Weights of a small transformer language model: biases on query, key and value.
Each number is 50 + 10 x the weight over its row's rms, rounded and kept within 0 to 99. Layers, rows and columns count from 0. The size before them is the row's rms in percent of the matrix's.

# layer 5 MLP up, 384x128, rms 0.136, rows 21-75, columns 64-127
107:36 44 70 55 42 39 50 52 52 62 59 45 55 53 42 62 63 49 56 61 36 74 44 45 57 43 37 54 56 63 51 55 52 48 53 39 62 54 51 61 64 31 44 58 68 42 29 68 58 66 38 52 57 44 39 46 50 55 56 57 33 50 60 48
100:37 49 44 38 71 51 41 48 59 41 60 46 65 62 43 42 52 46 48 60 34 54 64 38 55 56 54 49 40 47 42 47 57 50 59 29 53 34 50 55 46 58 45 52 62 51 43 51 50 49 68 27 47 53 59 49 55 45 78 55 40 51 62 47
102:51 59 48 57 55 56 55 67 51 64 29 61 58 58 59 47 62 66 51 47 51 79 37 28 38 43 36 62 59 61 49 48 56 56 51 53 55 70 37 54 41 57 40 36 36 51 48 45 51 56 51 46 57 43 36 65 44 56 40 54 46 40 67 52
109:36 66 52 41 52 70 66 46 50 53 35 37 44 62 54 43 50 55 45 62 43 37 52 56 57 39 51 67 31 42 40 71 61 42 58 36 61 43 42 53 47 54 38 38 48 60 49 44 48 56 55 59 59 50 49 58 47 24 47 60 68 46 37 56
105:42 41 42 40 69 56 60 51 47 33 33 54 57 49 58 85 47 49 53 63 63 34 38 50 32 58 50 45 50 52 38 62 37 38 58 63 58 39 60 58 66 32 47 42 44 40 57 54 47 32 45 56 67 59 43 34 50 70 37 63 47 53 50 57
109:50 35 60 36 57 55 59 53 40 62 35 41 57 60 64 53 51 44 56 33 59 45 40 45 62 41 54 55 50 38 51 57 46 53 30 41 53 59 58 60 52 41 38 60 54 38 36 49 32 63 44 65 46 45 28 52 55 42 42 68 54 39 55 63
107:39 36 37 36 64 53 50 43 52 60 50 50 50 52 60 63 53 43 64 60 54 54 39 53 52 64 47 75 39 46 48 52 53 35 60 43 46 68 41 73 54 44 48 49 49 47 55 56 49 49 58 51 46 58 38 55 26 41 56 58 68 38 63 66
107:63 60 39 46 46 38 51 60 72 55 34 54 57 46 34 52 53 48 52 55 49 43 33 45 62 54 48 52 71 57 47 44 61 33 55 41 47 53 57 41 65 59 53 43 46 52 66 37 53 55 70 37 38 46 58 52 24 56 41 67 46 41 42 55
096:63 47 50 59 50 66 67 50 59 46 52 46 60 62 53 55 59 46 52 30 53 45 41 51 60 54 60 53 49 51 39 42 43 48 38 39 69 35 51 42 56 51 48 18 41 48 57 71 45 36 44 57 50 46 26 61 48 47 49 36 45 44 61 42
090:41 39 63 37 47 44 36 63 64 55 67 30 49 47 42 50 40 55 54 70 57 45 52 45 43 39 58 49 44 46 58 56 32 34 60 54 37 46 50 37 62 55 52 54 57 26 45 47 39 66 43 60 53 50 54 54 50 32 59 49 61 50 62 55
104:23 54 45 33 62 38 57 47 44 42 51 38 65 59 47 55 53 36 46 58 43 60 54 27 37 37 50 37 50 43 54 43 74 42 44 33 62 48 49 53 55 35 46 49 60 47 49 59 54 39 40 45 62 40 52 33 56 58 54 68 56 47 60 60
081:46 50 57 53 60 54 54 36 51 39 39 67 72 59 56 61 52 51 46 54 42 36 45 70 66 51 54 69 39 47 59 51 38 33 55 38 57 35 61 38 61 37 35 30 46 45 51 58 46 53 52 47 46 60 55 65 62 19 58 34 52 41 46 57
096:54 35 47 42 59 48 45 49 69 63 55 55 51 58 55 52 39 63 54 47 56 39 43 36 60 40 38 65 44 66 49 63 52 36 61 45 46 56 52 58 53 63 48 43 51 37 54 55 39 72 46 67 46 47 40 47 57 49 62 48 60 60 57 58
085:40 46 49 53 53 69 59 70 45 46 44 50 49 44 44 51 68 51 53 49 67 44 55 34 32 27 48 59 61 69 46 46 39 32 60 55 54 42 39 56 53 34 50 39 52 59 50 53 48 44 56 50 58 33 43 52 43 57 61 45 44 50 49 44
098:46 45 38 52 39 59 55 58 51 54 49 50 65 54 46 54 54 43 52 53 56 39 29 55 71 52 52 50 46 45 37 45 54 40 55 54 45 40 66 33 45 54 40 28 35 27 39 59 47 69 47 44 45 44 25 61 49 66 46 49 58 53 61 50
091:40 55 47 44 60 48 45 56 87 57 44 53 59 68 51 52 38 57 64 50 53 33 40 47 43 30 48 51 44 53 56 67 45 50 51 47 39 55 42 59 39 46 60 56 58 49 36 55 55 53 69 53 60 45 57 46 48 44 58 56 47 53 51 74
100:36 60 49 50 51 66 60 50 40 67 61 27 45 49 41 45 37 50 61 52 65 41 53 65 25 46 70 61 53 38 58 51 59 44 59 50 54 50 52 34 40 55 29 34 45 38 57 47 42 66 51 67 53 47 52 44 44 50 45 51 32 47 60 58
100:46 53 38 56 42 35 39 50 61 50 57 44 52 72 62 30 42 51 48 41 66 55 40 51 55 55 71 45 49 57 39 50 63 56 60 43 51 66 66 53 64 46 29 46 45 45 55 53 46 54 37 71 52 38 47 48 44 52 46 59 49 37 47 47
109:37 32 63 37 47 52 58 34 71 62 44 43 62 54 26 38 64 45 49 50 46 60 59 51 49 55 66 53 32 67 68 50 46 59 55 56 51 57 58 41 47 55 31 65 47 48 47 34 49 61 61 43 44 62 61 43 61 54 46 61 41 58 46 58
090:46 35 37 45 65 55 67 48 48 43 58 44 59 60 51 75 61 37 53 42 34 57 62 34 32 66 35 39 72 63 73 53 47 52 63 68 46 41 65 50 60 59 42 37 64 44 43 57 39 48 51 47 55 58 43 54 32 47 43 55 46 51 67 61
107:46 44 59 58 72 58 71 50 44 54 41 54 64 56 52 40 49 67 54 54 45 47 47 56 67 34 41 56 40 50 69 61 39 61 50 50 59 57 62 36 60 36 45 38 55 63 54 52 46 57 46 51 75 30 64 52 44 38 39 53 65 42 58 47
108:49 35 55 40 57 51 53 51 59 59 47 49 61 51 61 31 58 50 51 58 31 63 33 49 44 37 48 38 42 31 30 58 38 49 54 51 63 64 57 50 55 49 42 57 70 50 61 56 56 67 47 44 49 41 40 50 44 38 52 50 60 51 56 50
091:50 52 41 56 70 46 67 38 39 46 56 38 58 56 36 61 51 42 46 52 27 59 49 53 33 48 41 60 46 40 29 59 40 51 51 45 52 46 70 53 60 52 41 43 53 48 43 56 30 50 48 59 44 43 57 52 46 29 62 58 54 54 44 55
086:57 48 48 45 55 61 68 55 51 63 49 59 41 56 48 52 38 48 55 38 64 45 49 51 32 44 37 64 52 51 67 60 41 46 57 48 53 51 57 43 51 37 46 49 41 30 47 48 32 42 61 54 50 49 41 55 38 36 50 47 61 20 49 58
101:42 57 63 38 70 50 57 37 55 34 46 39 39 52 52 40 65 32 55 46 48 66 42 69 53 43 54 32 38 60 45 50 41 49 38 53 45 68 54 55 49 29 47 60 66 39 52 57 49 31 59 57 54 36 47 44 63 45 65 45 67 41 39 49
085:35 35 70 43 39 52 57 48 42 44 60 36 62 50 54 31 55 68 55 47 78 52 43 39 50 34 44 43 67 73 37 67 41 52 56 35 51 36 27 59 46 40 41 55 57 40 44 67 44 51 46 54 57 28 46 43 52 55 47 40 58 60 58 54
100:57 51 35 39 44 42 52 59 55 69 47 54 62 48 43 75 58 48 57 61 46 64 52 52 33 63 32 32 46 46 42 44 37 62 37 43 52 52 50 41 49 60 49 34 49 41 44 46 35 67 40 58 54 46 33 62 59 52 37 55 51 58 51 41
098:42 49 62 62 53 62 51 43 55 58 48 41 45 48 48 48 59 44 77 39 47 61 41 53 48 70 47 56 35 68 74 50 56 51 60 45 64 64 53 41 57 59 37 41 60 39 36 63 55 63 55 57 43 49 46 46 54 49 40 52 52 40 39 57
102:43 48 56 50 70 69 61 56 46 81 38 49 47 54 69 41 44 56 58 43 53 51 48 54 44 31 55 49 30 39 71 63 53 46 54 63 49 56 63 60 42 45 42 50 34 41 53 48 42 41 63 65 42 46 60 43 47 40 66 53 41 48 47 44
095:45 44 55 46 53 53 57 52 51 50 35 64 38 61 51 32 64 61 40 41 63 49 43 34 57 45 33 66 34 30 40 55 51 52 34 61 47 29 30 56 49 36 51 49 50 39 62 49 51 42 55 53 57 43 61 61 36 45 60 68 50 47 52 50
115:38 66 40 62 60 45 48 55 64 70 54 37 41 68 42 45 38 60 67 47 42 49 43 45 68 57 42 64 53 42 39 58 48 43 56 39 58 53 37 57 52 58 47 37 69 61 36 61 37 38 54 55 51 34 57 48 52 46 38 68 57 48 66 52
100:38 32 47 48 59 47 46 55 68 54 45 53 67 61 46 53 58 39 44 43 35 52 45 67 61 27 32 52 64 39 42 47 50 50 58 46 46 51 57 45 76 55 40 51 45 64 35 57 53 71 54 50 73 47 57 38 56 59 62 50 52 44 37 50
111:45 57 36 47 56 56 39 41 54 79 41 45 46 57 47 45 65 58 57 35 59 44 42 46 48 63 62 69 47 45 57 65 45 44 39 55 48 60 54 61 52 56 40 40 52 49 55 42 68 50 61 60 55 58 51 64 38 45 40 65 37 29 62 43
097:46 67 44 46 59 54 58 68 53 28 43 46 47 70 49 67 58 33 41 47 39 44 65 38 32 48 68 65 55 45 41 41 56 46 47 49 49 43 52 44 49 24 32 36 73 56 52 41 43 51 63 46 54 44 49 43 50 49 48 65 44 41 45 58
101:19 40 37 39 44 56 84 55 55 44 35 63 56 60 51 55 65 31 66 38 44 64 27 41 61 48 53 71 58 54 46 62 47 45 50 49 52 51 51 64 56 52 59 37 62 53 43 47 51 39 43 57 41 32 50 73 47 51 43 57 33 57 63 61
100:42 47 40 49 51 70 55 77 53 65 57 49 66 59 64 56 41 32 59 68 44 52 44 49 57 32 41 58 55 57 56 46 59 43 54 32 56 36 49 57 60 54 49 52 49 55 41 71 48 49 45 46 53 33 37 57 52 40 36 50 46 40 65 50
104:40 30 32 44 73 49 54 66 41 62 53 64 43 46 36 65 78 50 65 56 48 49 49 54 56 54 41 55 62 37 43 69 22 41 48 60 51 47 63 50 51 41 38 47 54 36 48 67 41 59 48 52 45 56 49 58 56 50 66 54 43 44 58 62
114:42 49 33 42 46 53 61 42 48 40 66 51 53 48 63 55 54 47 51 41 57 53 38 52 41 54 53 58 68 57 36 42 45 35 50 36 50 48 60 67 53 47 44 50 58 30 54 51 48 58 39 55 57 30 30 46 66 53 59 64 53 48 53 51
084:43 54 35 44 59 51 60 53 58 51 35 66 49 37 46 47 65 49 53 50 58 32 46 41 48 42 43 52 51 49 32 43 72 53 52 41 62 52 42 45 45 42 44 35 38 60 62 24 59 57 52 59 62 44 36 45 60 67 52 42 42 58 43 41
101:20 56 42 51 49 51 48 56 56 33 59 46 41 48 56 56 68 50 50 48 56 53 50 55 20 33 50 48 57 35 62 60 46 36 58 56 48 60 46 51 45 38 50 61 54 37 43 50 53 61 55 63 70 32 69 40 25 55 57 73 49 43 52 69
096:65 29 45 50 64 53 64 59 53 56 43 36 44 51 35 57 53 58 71 72 44 60 37 52 30 32 57 44 53 50 49 53 47 59 57 42 62 47 40 63 48 57 47 38 49 58 52 42 34 43 72 46 46 51 50 45 49 68 59 50 50 40 62 43
104:47 47 56 40 58 43 65 50 60 70 62 68 58 53 52 62 51 56 59 42 60 55 41 40 32 40 34 39 43 48 42 54 45 50 37 34 51 44 53 44 50 34 48 45 46 33 49 50 31 67 40 38 55 47 35 58 45 57 47 53 38 58 69 63
100:56 44 40 59 45 54 42 51 76 61 37 59 37 81 60 55 50 69 56 52 62 45 44 63 44 41 50 61 37 53 54 67 54 36 59 51 43 48 46 35 49 31 52 42 46 56 39 55 48 68 48 61 64 45 65 55 51 49 60 50 54 33 46 67
106:50 58 31 60 50 41 46 54 63 46 58 43 42 69 36 38 49 61 47 52 45 46 41 39 65 50 56 74 57 35 38 59 52 53 42 36 45 56 46 50 54 60 48 35 40 50 70 59 36 53 48 50 60 39 59 62 52 58 40 81 55 31 41 50
103:50 36 49 35 55 66 53 71 56 48 51 53 74 42 54 57 49 34 52 60 48 55 46 43 41 29 48 45 38 55 42 55 60 50 52 36 40 50 54 61 54 51 56 41 42 55 35 51 31 47 56 48 52 52 61 47 35 59 45 54 53 53 57 50
105:44 43 51 44 54 38 46 34 53 57 71 45 75 53 60 51 40 37 53 45 46 62 44 52 47 40 54 35 50 51 48 62 52 60 48 42 41 45 65 47 57 46 51 46 47 62 24 59 38 66 50 66 58 38 74 53 50 45 71 44 51 55 68 43
093:62 42 59 45 55 54 68 41 54 59 45 59 46 53 45 45 43 64 66 61 48 51 39 53 50 50 55 50 25 42 50 58 51 65 46 44 46 58 41 40 54 52 50 48 37 64 43 40 35 50 59 52 57 33 50 55 54 45 77 48 55 41 44 41
094:44 30 66 34 38 65 55 53 47 44 42 36 53 49 54 45 59 45 64 52 42 69 56 57 52 60 62 42 43 39 56 67 39 50 45 61 58 40 42 58 52 39 36 38 52 49 33 61 50 46 51 57 37 48 30 66 46 40 53 65 44 38 49 47
094:36 42 61 37 57 49 57 45 69 48 35 63 67 44 49 30 38 42 55 66 56 59 61 49 60 47 64 52 43 49 53 55 57 43 61 54 54 61 53 37 69 44 43 61 47 40 51 50 54 66 74 43 41 39 40 52 49 60 31 62 50 54 50 48
097:42 34 42 48 55 44 46 54 49 63 54 24 60 46 56 42 33 48 59 67 64 50 55 54 56 42 61 47 47 46 41 54 48 36 49 61 55 40 59 42 43 48 46 44 46 38 51 34 37 48 50 58 44 51 65 54 54 75 49 38 52 35 55 63
095:56 35 46 51 57 42 74 68 73 60 42 58 46 47 27 47 86 59 54 49 45 68 46 58 27 59 57 47 44 76 60 50 42 50 64 53 42 51 51 58 62 57 46 55 50 47 57 47 52 49 63 38 39 54 46 64 46 62 49 53 59 47 42 56
086:52 46 51 56 56 60 51 60 68 60 46 54 61 45 18 31 73 38 47 49 50 55 52 54 55 47 63 51 39 54 44 53 56 53 24 48 38 51 53 39 29 44 54 41 60 64 54 41 63 40 47 56 72 51 41 55 60 38 59 39 61 36 65 59
090:54 49 37 50 39 51 64 70 61 34 57 53 35 45 40 54 66 39 70 43 57 44 41 55 57 55 56 40 58 46 52 55 58 55 41 27 48 40 62 51 61 48 50 37 51 53 53 46 43 68 41 58 45 40 34 59 59 60 48 58 34 38 46 40
100:39 44 56 47 60 58 61 52 54 36 51 42 58 51 53 45 68 49 53 52 39 40 38 49 62 53 54 36 26 37 57 49 36 45 40 43 57 43 52 43 64 42 39 45 59 55 36 55 56 59 41 51 44 61 50 51 56 48 74 73 63 44 62 48
093:38 49 55 46 55 51 37 63 62 58 45 56 46 45 49 50 45 66 71 71 43 57 46 69 46 36 62 43 50 38 50 68 40 39 32 48 49 49 26 42 54 38 42 52 34 56 38 38 45 49 53 68 63 43 57 40 47 44 44 39 44 34 53 64
# layer 5 MLP down (transposed), 384x128, rms 0.0936, rows 21-74, columns 64-127
105:53 52 40 33 66 56 49 44 59 66 38 63 54 60 39 54 44 51 37 60 38 48 49 66 51 46 67 50 54 38 57 37 57 41 41 54 55 46 45 63 39 67 45 41 41 56 61 55 39 40 56 63 53 47 33 53 44 55 54 52 53 71 57 52
103:46 51 51 55 46 47 55 49 36 64 47 36 56 28 63 43 48 54 43 48 71 33 63 63 57 58 61 72 62 51 55 47 48 51 41 50 53 54 52 53 48 40 70 49 51 47 57 63 52 51 60 68 54 37 38 36 51 47 35 56 70 42 46 51
107:60 51 65 66 24 52 48 48 41 53 64 43 26 61 67 55 47 39 35 65 43 54 65 63 46 56 56 48 51 39 61 65 46 39 45 27 40 52 66 35 62 47 49 61 52 50 50 45 49 50 45 59 48 54 48 52 50 49 58 44 47 30 37 48
109:45 27 47 51 40 33 59 53 32 55 36 41 48 57 52 41 56 46 61 38 44 57 61 68 60 68 56 48 53 49 49 50 56 65 38 58 51 36 55 38 55 58 49 65 67 43 59 32 51 53 46 51 54 57 49 26 47 51 63 40 37 41 55 57
101:51 55 38 41 44 59 48 29 25 54 36 48 61 46 40 62 65 56 43 53 69 62 48 46 55 45 47 63 49 36 59 45 52 67 49 63 49 40 59 44 41 49 43 32 53 48 59 54 58 40 58 64 74 44 46 40 48 44 50 50 50 47 52 50
106:47 45 42 44 46 53 56 61 62 62 49 46 46 52 44 71 61 60 57 46 40 60 43 50 54 41 52 41 57 62 54 60 57 51 60 47 72 36 51 45 38 49 39 62 69 34 37 43 42 47 26 55 43 45 59 59 36 49 56 42 52 72 63 70
103:35 50 38 50 54 35 54 60 51 45 59 35 51 67 46 47 78 46 47 71 47 54 61 56 62 50 54 52 57 60 38 47 46 56 76 44 39 65 51 44 40 40 53 69 50 48 38 39 47 46 42 43 59 49 47 34 67 32 40 44 63 44 33 47
104:48 64 51 58 70 50 49 48 53 77 37 49 46 47 34 42 41 40 58 41 65 55 44 45 58 33 36 52 44 33 39 48 43 47 39 40 49 60 67 51 49 47 28 65 38 50 58 52 40 34 37 74 56 47 49 54 66 41 45 63 42 58 59 54
093:58 45 55 47 59 65 46 58 43 41 61 52 35 45 43 30 55 57 47 70 35 50 57 54 55 24 50 54 38 56 39 48 60 55 69 55 60 53 58 45 41 47 68 68 34 68 47 52 47 58 57 52 50 52 55 36 37 34 49 54 48 57 38 35
094:34 50 48 58 70 55 42 46 46 51 53 55 42 60 47 65 63 34 44 50 37 55 63 45 59 54 55 51 45 51 46 41 54 87 51 45 57 47 43 36 55 46 49 37 23 46 77 40 47 33 42 50 40 62 36 70 49 58 44 52 57 69 56 40
101:56 49 45 50 63 60 66 66 39 68 59 56 27 52 49 66 46 45 53 66 35 53 49 65 47 40 47 50 58 48 46 60 46 54 54 40 57 43 60 54 26 50 25 42 49 53 45 53 57 48 54 63 53 56 50 21 46 61 40 48 55 42 57 56
086:53 34 66 46 48 51 48 38 67 35 46 58 55 45 51 61 45 43 30 48 72 64 57 37 46 41 45 39 48 57 36 50 61 61 38 54 59 64 45 55 38 55 51 15 65 56 34 54 48 61 44 55 54 63 51 52 41 56 54 56 50 41 57 55
097:56 54 59 58 53 44 57 53 21 61 61 57 42 67 34 67 54 55 44 50 45 44 53 58 39 67 57 64 44 47 39 47 59 60 48 53 45 51 41 52 40 40 65 52 52 38 38 52 64 46 47 44 45 38 46 59 63 39 41 41 51 41 55 36
085:54 44 41 55 70 45 43 51 46 48 47 66 44 56 50 73 61 52 42 54 47 41 56 50 53 51 50 46 49 50 45 44 52 49 58 47 44 53 29 49 28 45 39 53 40 44 45 45 68 43 62 51 73 53 50 35 43 40 57 55 31 70 37 34
101:37 44 54 58 51 51 69 47 48 41 48 47 43 58 50 41 51 53 40 70 52 45 89 52 43 47 49 60 59 47 63 52 36 43 39 40 52 54 26 60 53 53 40 31 46 43 61 42 46 50 59 53 55 64 51 30 36 30 32 51 50 55 61 46
096:48 47 42 37 49 46 48 56 54 49 52 38 52 64 55 39 57 43 54 47 48 53 46 48 51 57 53 54 51 51 50 54 44 44 54 39 15 53 53 54 60 45 99 59 55 53 40 63 46 61 40 55 60 50 48 60 56 46 55 48 54 45 57 53
096:59 57 62 40 41 60 39 47 56 40 51 48 48 52 65 54 55 44 42 50 53 51 32 30 50 68 32 36 60 50 45 60 31 38 49 55 41 48 34 59 54 56 41 34 20 46 35 54 72 42 54 42 52 47 31 52 53 35 55 68 46 58 48 42
101:69 44 49 42 53 70 50 34 32 41 42 50 48 57 59 41 52 67 58 54 55 54 57 51 54 44 49 46 49 72 39 50 43 50 47 45 60 70 63 68 43 65 57 38 62 55 46 78 64 36 46 55 32 57 70 63 34 62 55 33 54 42 49 44
117:53 44 55 48 43 46 72 60 59 47 60 43 41 44 48 64 68 62 55 43 60 37 40 57 41 59 72 56 48 50 56 51 35 42 51 62 48 52 62 52 55 35 87 49 57 63 62 56 50 41 31 56 34 47 41 45 53 39 45 49 61 32 40 57
096:74 62 62 44 45 49 30 61 47 43 50 57 51 68 48 17 39 59 45 50 60 45 40 58 54 38 51 46 25 39 50 48 55 47 32 44 53 42 46 46 51 58 55 54 39 56 56 34 66 49 56 57 56 33 72 55 47 51 46 57 49 50 31 53
110:52 62 43 40 45 44 46 41 53 55 56 50 37 39 42 72 52 34 61 46 49 51 40 53 60 58 49 49 53 56 43 44 54 37 60 54 54 42 37 55 62 46 42 48 46 50 62 47 40 55 63 36 43 47 34 63 47 20 49 52 33 45 35 52
106:43 65 46 52 50 61 63 42 48 36 63 50 52 46 69 56 74 51 66 40 58 49 52 49 31 54 38 46 49 61 42 48 64 37 40 49 36 46 50 45 52 54 13 73 46 41 40 43 52 57 52 51 52 52 43 61 38 62 49 42 42 49 56 44
089:56 43 37 53 36 67 41 65 57 57 44 39 55 40 48 40 57 47 72 40 50 38 43 49 44 45 60 46 39 62 53 54 43 63 42 48 40 44 23 64 59 54 72 55 42 25 41 46 44 58 55 55 50 61 45 53 66 49 39 38 69 54 70 39
086:68 38 50 53 64 44 44 51 68 56 47 55 39 79 51 62 52 44 46 47 50 42 66 54 61 40 35 32 41 55 49 38 50 59 43 46 42 50 52 41 48 53 42 53 57 54 70 66 38 37 57 51 41 44 43 66 57 54 49 47 59 51 51 49
102:47 45 47 74 47 58 45 59 40 43 34 42 63 64 59 63 55 66 61 53 50 46 32 43 44 36 42 70 53 58 55 42 41 29 45 60 44 56 44 56 43 60 38 44 52 29 40 68 58 54 50 40 38 52 63 61 60 33 58 41 63 34 58 71
086:46 33 53 38 63 57 53 54 61 54 45 62 58 33 49 53 36 47 74 30 48 60 46 54 54 54 44 53 39 34 51 39 39 65 50 68 64 56 43 50 40 57 68 23 55 34 62 42 56 48 57 53 26 51 61 47 28 48 48 44 52 61 50 39
102:40 54 44 56 58 69 30 51 56 35 47 59 57 57 54 49 45 72 47 56 63 64 39 43 60 53 58 54 57 57 45 42 30 43 51 46 49 42 40 58 58 39 59 36 39 39 58 54 45 53 50 39 66 57 50 48 30 55 60 40 36 42 53 29
096:60 43 46 37 59 48 44 57 49 43 57 57 49 57 55 57 70 49 32 51 47 51 31 54 63 52 55 54 50 69 56 53 44 49 37 54 34 59 66 50 57 27 53 55 52 36 60 65 37 59 36 65 64 45 53 52 55 49 51 57 56 44 50 40
097:66 44 45 59 41 52 55 52 40 57 31 49 54 44 58 52 33 66 53 48 64 58 37 55 50 52 54 56 32 37 59 55 43 49 36 64 71 40 47 60 41 57 21 64 52 37 52 42 65 49 36 45 50 51 44 41 68 47 65 37 60 51 64 51
096:48 45 48 43 64 55 30 62 62 41 45 53 60 63 53 42 44 49 44 53 38 39 63 78 50 68 56 59 41 58 60 60 55 35 47 52 32 53 58 36 51 72 41 63 49 39 57 45 70 55 58 47 52 51 51 32 59 68 48 47 40 55 52 44
132:58 39 49 45 49 44 39 48 67 47 68 35 47 70 55 49 60 53 45 63 70 54 57 51 46 49 76 56 55 64 62 39 44 37 62 37 54 62 50 50 41 47 35 62 46 40 55 49 47 50 44 41 46 59 42 56 45 58 45 42 49 49 44 40
099:56 34 44 55 62 61 52 60 49 33 52 65 62 31 46 60 39 43 64 33 46 47 36 35 46 59 62 49 51 48 58 64 56 60 58 52 53 38 56 47 41 52 79 51 54 55 62 39 37 54 51 35 51 44 45 38 29 32 49 36 46 57 50 48
105:52 56 60 47 41 57 60 53 41 48 51 43 42 53 55 60 56 41 49 47 50 52 35 70 39 58 62 39 51 33 50 46 56 63 45 64 58 53 32 62 44 43 49 45 61 41 57 40 61 62 57 47 48 42 39 52 65 56 32 30 53 50 55 41
096:43 48 42 53 71 49 54 63 66 53 56 60 36 46 44 41 63 57 39 47 46 68 68 60 58 57 53 63 58 44 47 63 58 52 55 41 41 36 48 47 48 61 41 42 47 40 58 56 71 43 75 47 39 52 42 48 54 63 35 42 43 56 58 50
103:49 54 54 36 46 56 64 44 57 57 53 36 53 50 44 54 62 50 47 66 51 51 39 49 36 45 61 45 41 41 50 51 56 51 48 33 54 74 43 51 57 58 76 62 36 59 55 49 49 46 51 61 44 66 37 39 48 65 45 52 78 49 38 41
091:25 43 42 55 47 49 53 59 52 44 45 57 34 64 44 60 60 57 49 34 46 47 81 56 44 57 55 55 39 53 44 31 38 61 54 49 37 26 63 58 53 43 75 69 45 51 64 63 47 64 54 56 55 49 66 37 44 59 59 49 40 58 57 54
105:58 73 57 62 43 34 47 41 43 54 53 47 62 44 33 37 38 43 42 34 54 44 49 43 61 62 75 44 51 59 44 42 44 41 47 44 58 33 45 51 53 52 57 52 65 39 38 53 28 47 39 50 55 41 46 68 48 46 58 43 56 41 50 61
116:54 44 45 73 74 62 48 58 48 62 37 47 52 55 56 57 49 68 51 52 52 56 54 45 65 42 19 40 43 64 61 39 42 37 52 38 60 57 71 50 38 57 27 41 58 39 47 48 48 55 52 66 56 46 55 51 49 66 45 44 64 38 49 44
090:52 51 41 59 58 40 50 48 07 60 50 65 50 57 55 59 44 54 46 51 51 59 74 42 54 53 43 51 50 36 60 43 40 50 38 44 58 50 48 40 46 38 22 38 58 37 52 53 58 62 47 62 50 43 54 57 69 52 38 55 47 29 48 63
099:54 51 61 54 63 24 48 42 49 59 66 50 56 41 68 50 42 65 51 40 47 58 61 49 66 55 45 35 37 56 61 42 60 54 57 35 43 33 45 46 37 41 62 58 40 41 65 52 47 49 40 51 36 51 42 70 39 47 49 46 38 60 54 30
095:55 51 44 53 56 63 45 50 57 68 69 60 41 43 59 42 68 47 59 30 58 35 37 42 59 27 58 36 46 44 54 41 53 35 49 56 41 39 40 49 46 44 65 59 52 59 47 44 52 31 57 51 39 45 43 49 57 45 60 54 38 63 59 47
102:52 51 79 71 47 53 39 59 66 55 48 62 37 32 42 29 36 49 57 53 57 58 46 57 51 50 49 53 50 49 46 60 58 67 57 41 37 59 55 32 72 47 74 35 55 54 31 54 54 33 49 35 64 41 54 56 51 61 43 52 64 40 49 38
096:45 40 32 45 53 52 41 61 64 68 54 43 59 48 53 50 40 40 52 60 52 49 48 63 44 46 45 43 55 46 35 55 24 41 57 39 31 58 53 57 65 54 79 58 60 65 44 41 52 72 49 48 58 55 51 53 58 53 47 52 71 36 42 53
117:62 32 65 52 50 35 53 23 53 38 56 60 50 23 40 43 56 56 67 65 35 63 54 57 40 59 48 42 51 42 64 54 54 69 39 50 60 48 64 62 49 40 50 58 58 43 51 60 55 52 31 45 38 39 54 53 48 53 50 46 61 54 39 52
103:53 71 50 47 55 61 46 43 58 50 46 51 64 14 46 51 41 56 47 57 44 57 48 49 41 60 44 52 50 47 55 51 37 51 64 61 54 41 42 43 47 60 89 52 56 57 57 54 50 52 52 46 47 31 48 61 50 46 48 48 50 54 54 33
104:38 58 51 42 39 46 45 58 56 55 38 46 56 22 45 50 45 51 40 61 55 51 39 58 57 70 41 58 62 62 36 53 55 46 58 52 58 51 54 60 45 50 80 43 53 72 50 54 42 52 42 38 46 56 46 49 57 59 65 60 42 38 47 22
092:45 60 46 64 60 55 40 57 38 38 42 39 41 52 48 45 59 49 40 40 44 57 65 80 45 61 48 37 54 52 61 43 51 35 49 41 38 50 58 48 58 63 46 46 59 53 41 54 60 56 48 49 49 52 38 60 47 55 39 49 42 40 56 77
094:61 55 41 31 50 51 61 44 53 63 48 46 57 46 47 35 26 60 37 71 43 51 49 46 66 63 63 57 41 49 56 42 56 47 46 44 53 72 50 60 56 63 35 78 50 70 33 43 42 41 40 43 60 57 56 60 49 55 41 54 50 54 51 58
092:61 44 50 48 32 52 77 41 54 34 49 33 51 37 41 62 78 65 45 40 63 47 38 43 51 50 47 50 55 42 62 33 46 55 51 50 51 51 54 60 55 43 68 65 60 44 67 69 51 67 43 52 44 54 46 66 44 50 42 66 64 63 32 35
089:33 54 54 43 55 46 61 59 63 43 59 59 46 74 66 54 49 43 33 63 42 40 62 38 68 29 52 47 65 43 37 46 41 50 45 49 38 62 38 48 53 63 23 47 56 53 49 55 42 59 53 32 54 46 47 43 44 56 41 58 55 58 42 52
103:49 54 59 51 51 34 49 44 55 46 43 42 51 40 48 60 49 47 69 33 68 45 45 45 36 54 40 45 58 52 56 38 62 47 61 40 31 58 59 46 54 60 56 52 45 43 55 57 74 54 37 49 39 46 30 45 47 36 59 56 66 74 59 54
077:59 54 49 52 44 46 41 44 47 33 53 58 35 41 57 56 54 52 42 61 54 46 40 59 46 58 44 65 84 50 45 50 49 55 43 49 34 42 63 47 73 48 56 28 53 48 50 61 34 51 45 56 57 43 60 64 50 48 64 37 53 55 55 40
093:53 67 56 68 62 59 50 39 18 54 47 67 69 48 52 42 49 38 43 46 49 60 63 45 60 48 44 56 35 57 43 62 28 52 47 67 41 56 62 51 66 52 11 52 60 52 29 40 69 30 46 66 56 45 62 45 47 46 46 44 51 42 53 51
097:55 44 59 53 55 50 50 52 56 59 55 51 50 36 47 53 39 49 39 60 38 56 66 36 43 48 38 55 54 48 44 57 49 31 48 25 51 58 33 51 51 49 27 53 55 34 69 51 44 43 47 63 49 81 48 50 44 46 32 47 59 56 38 73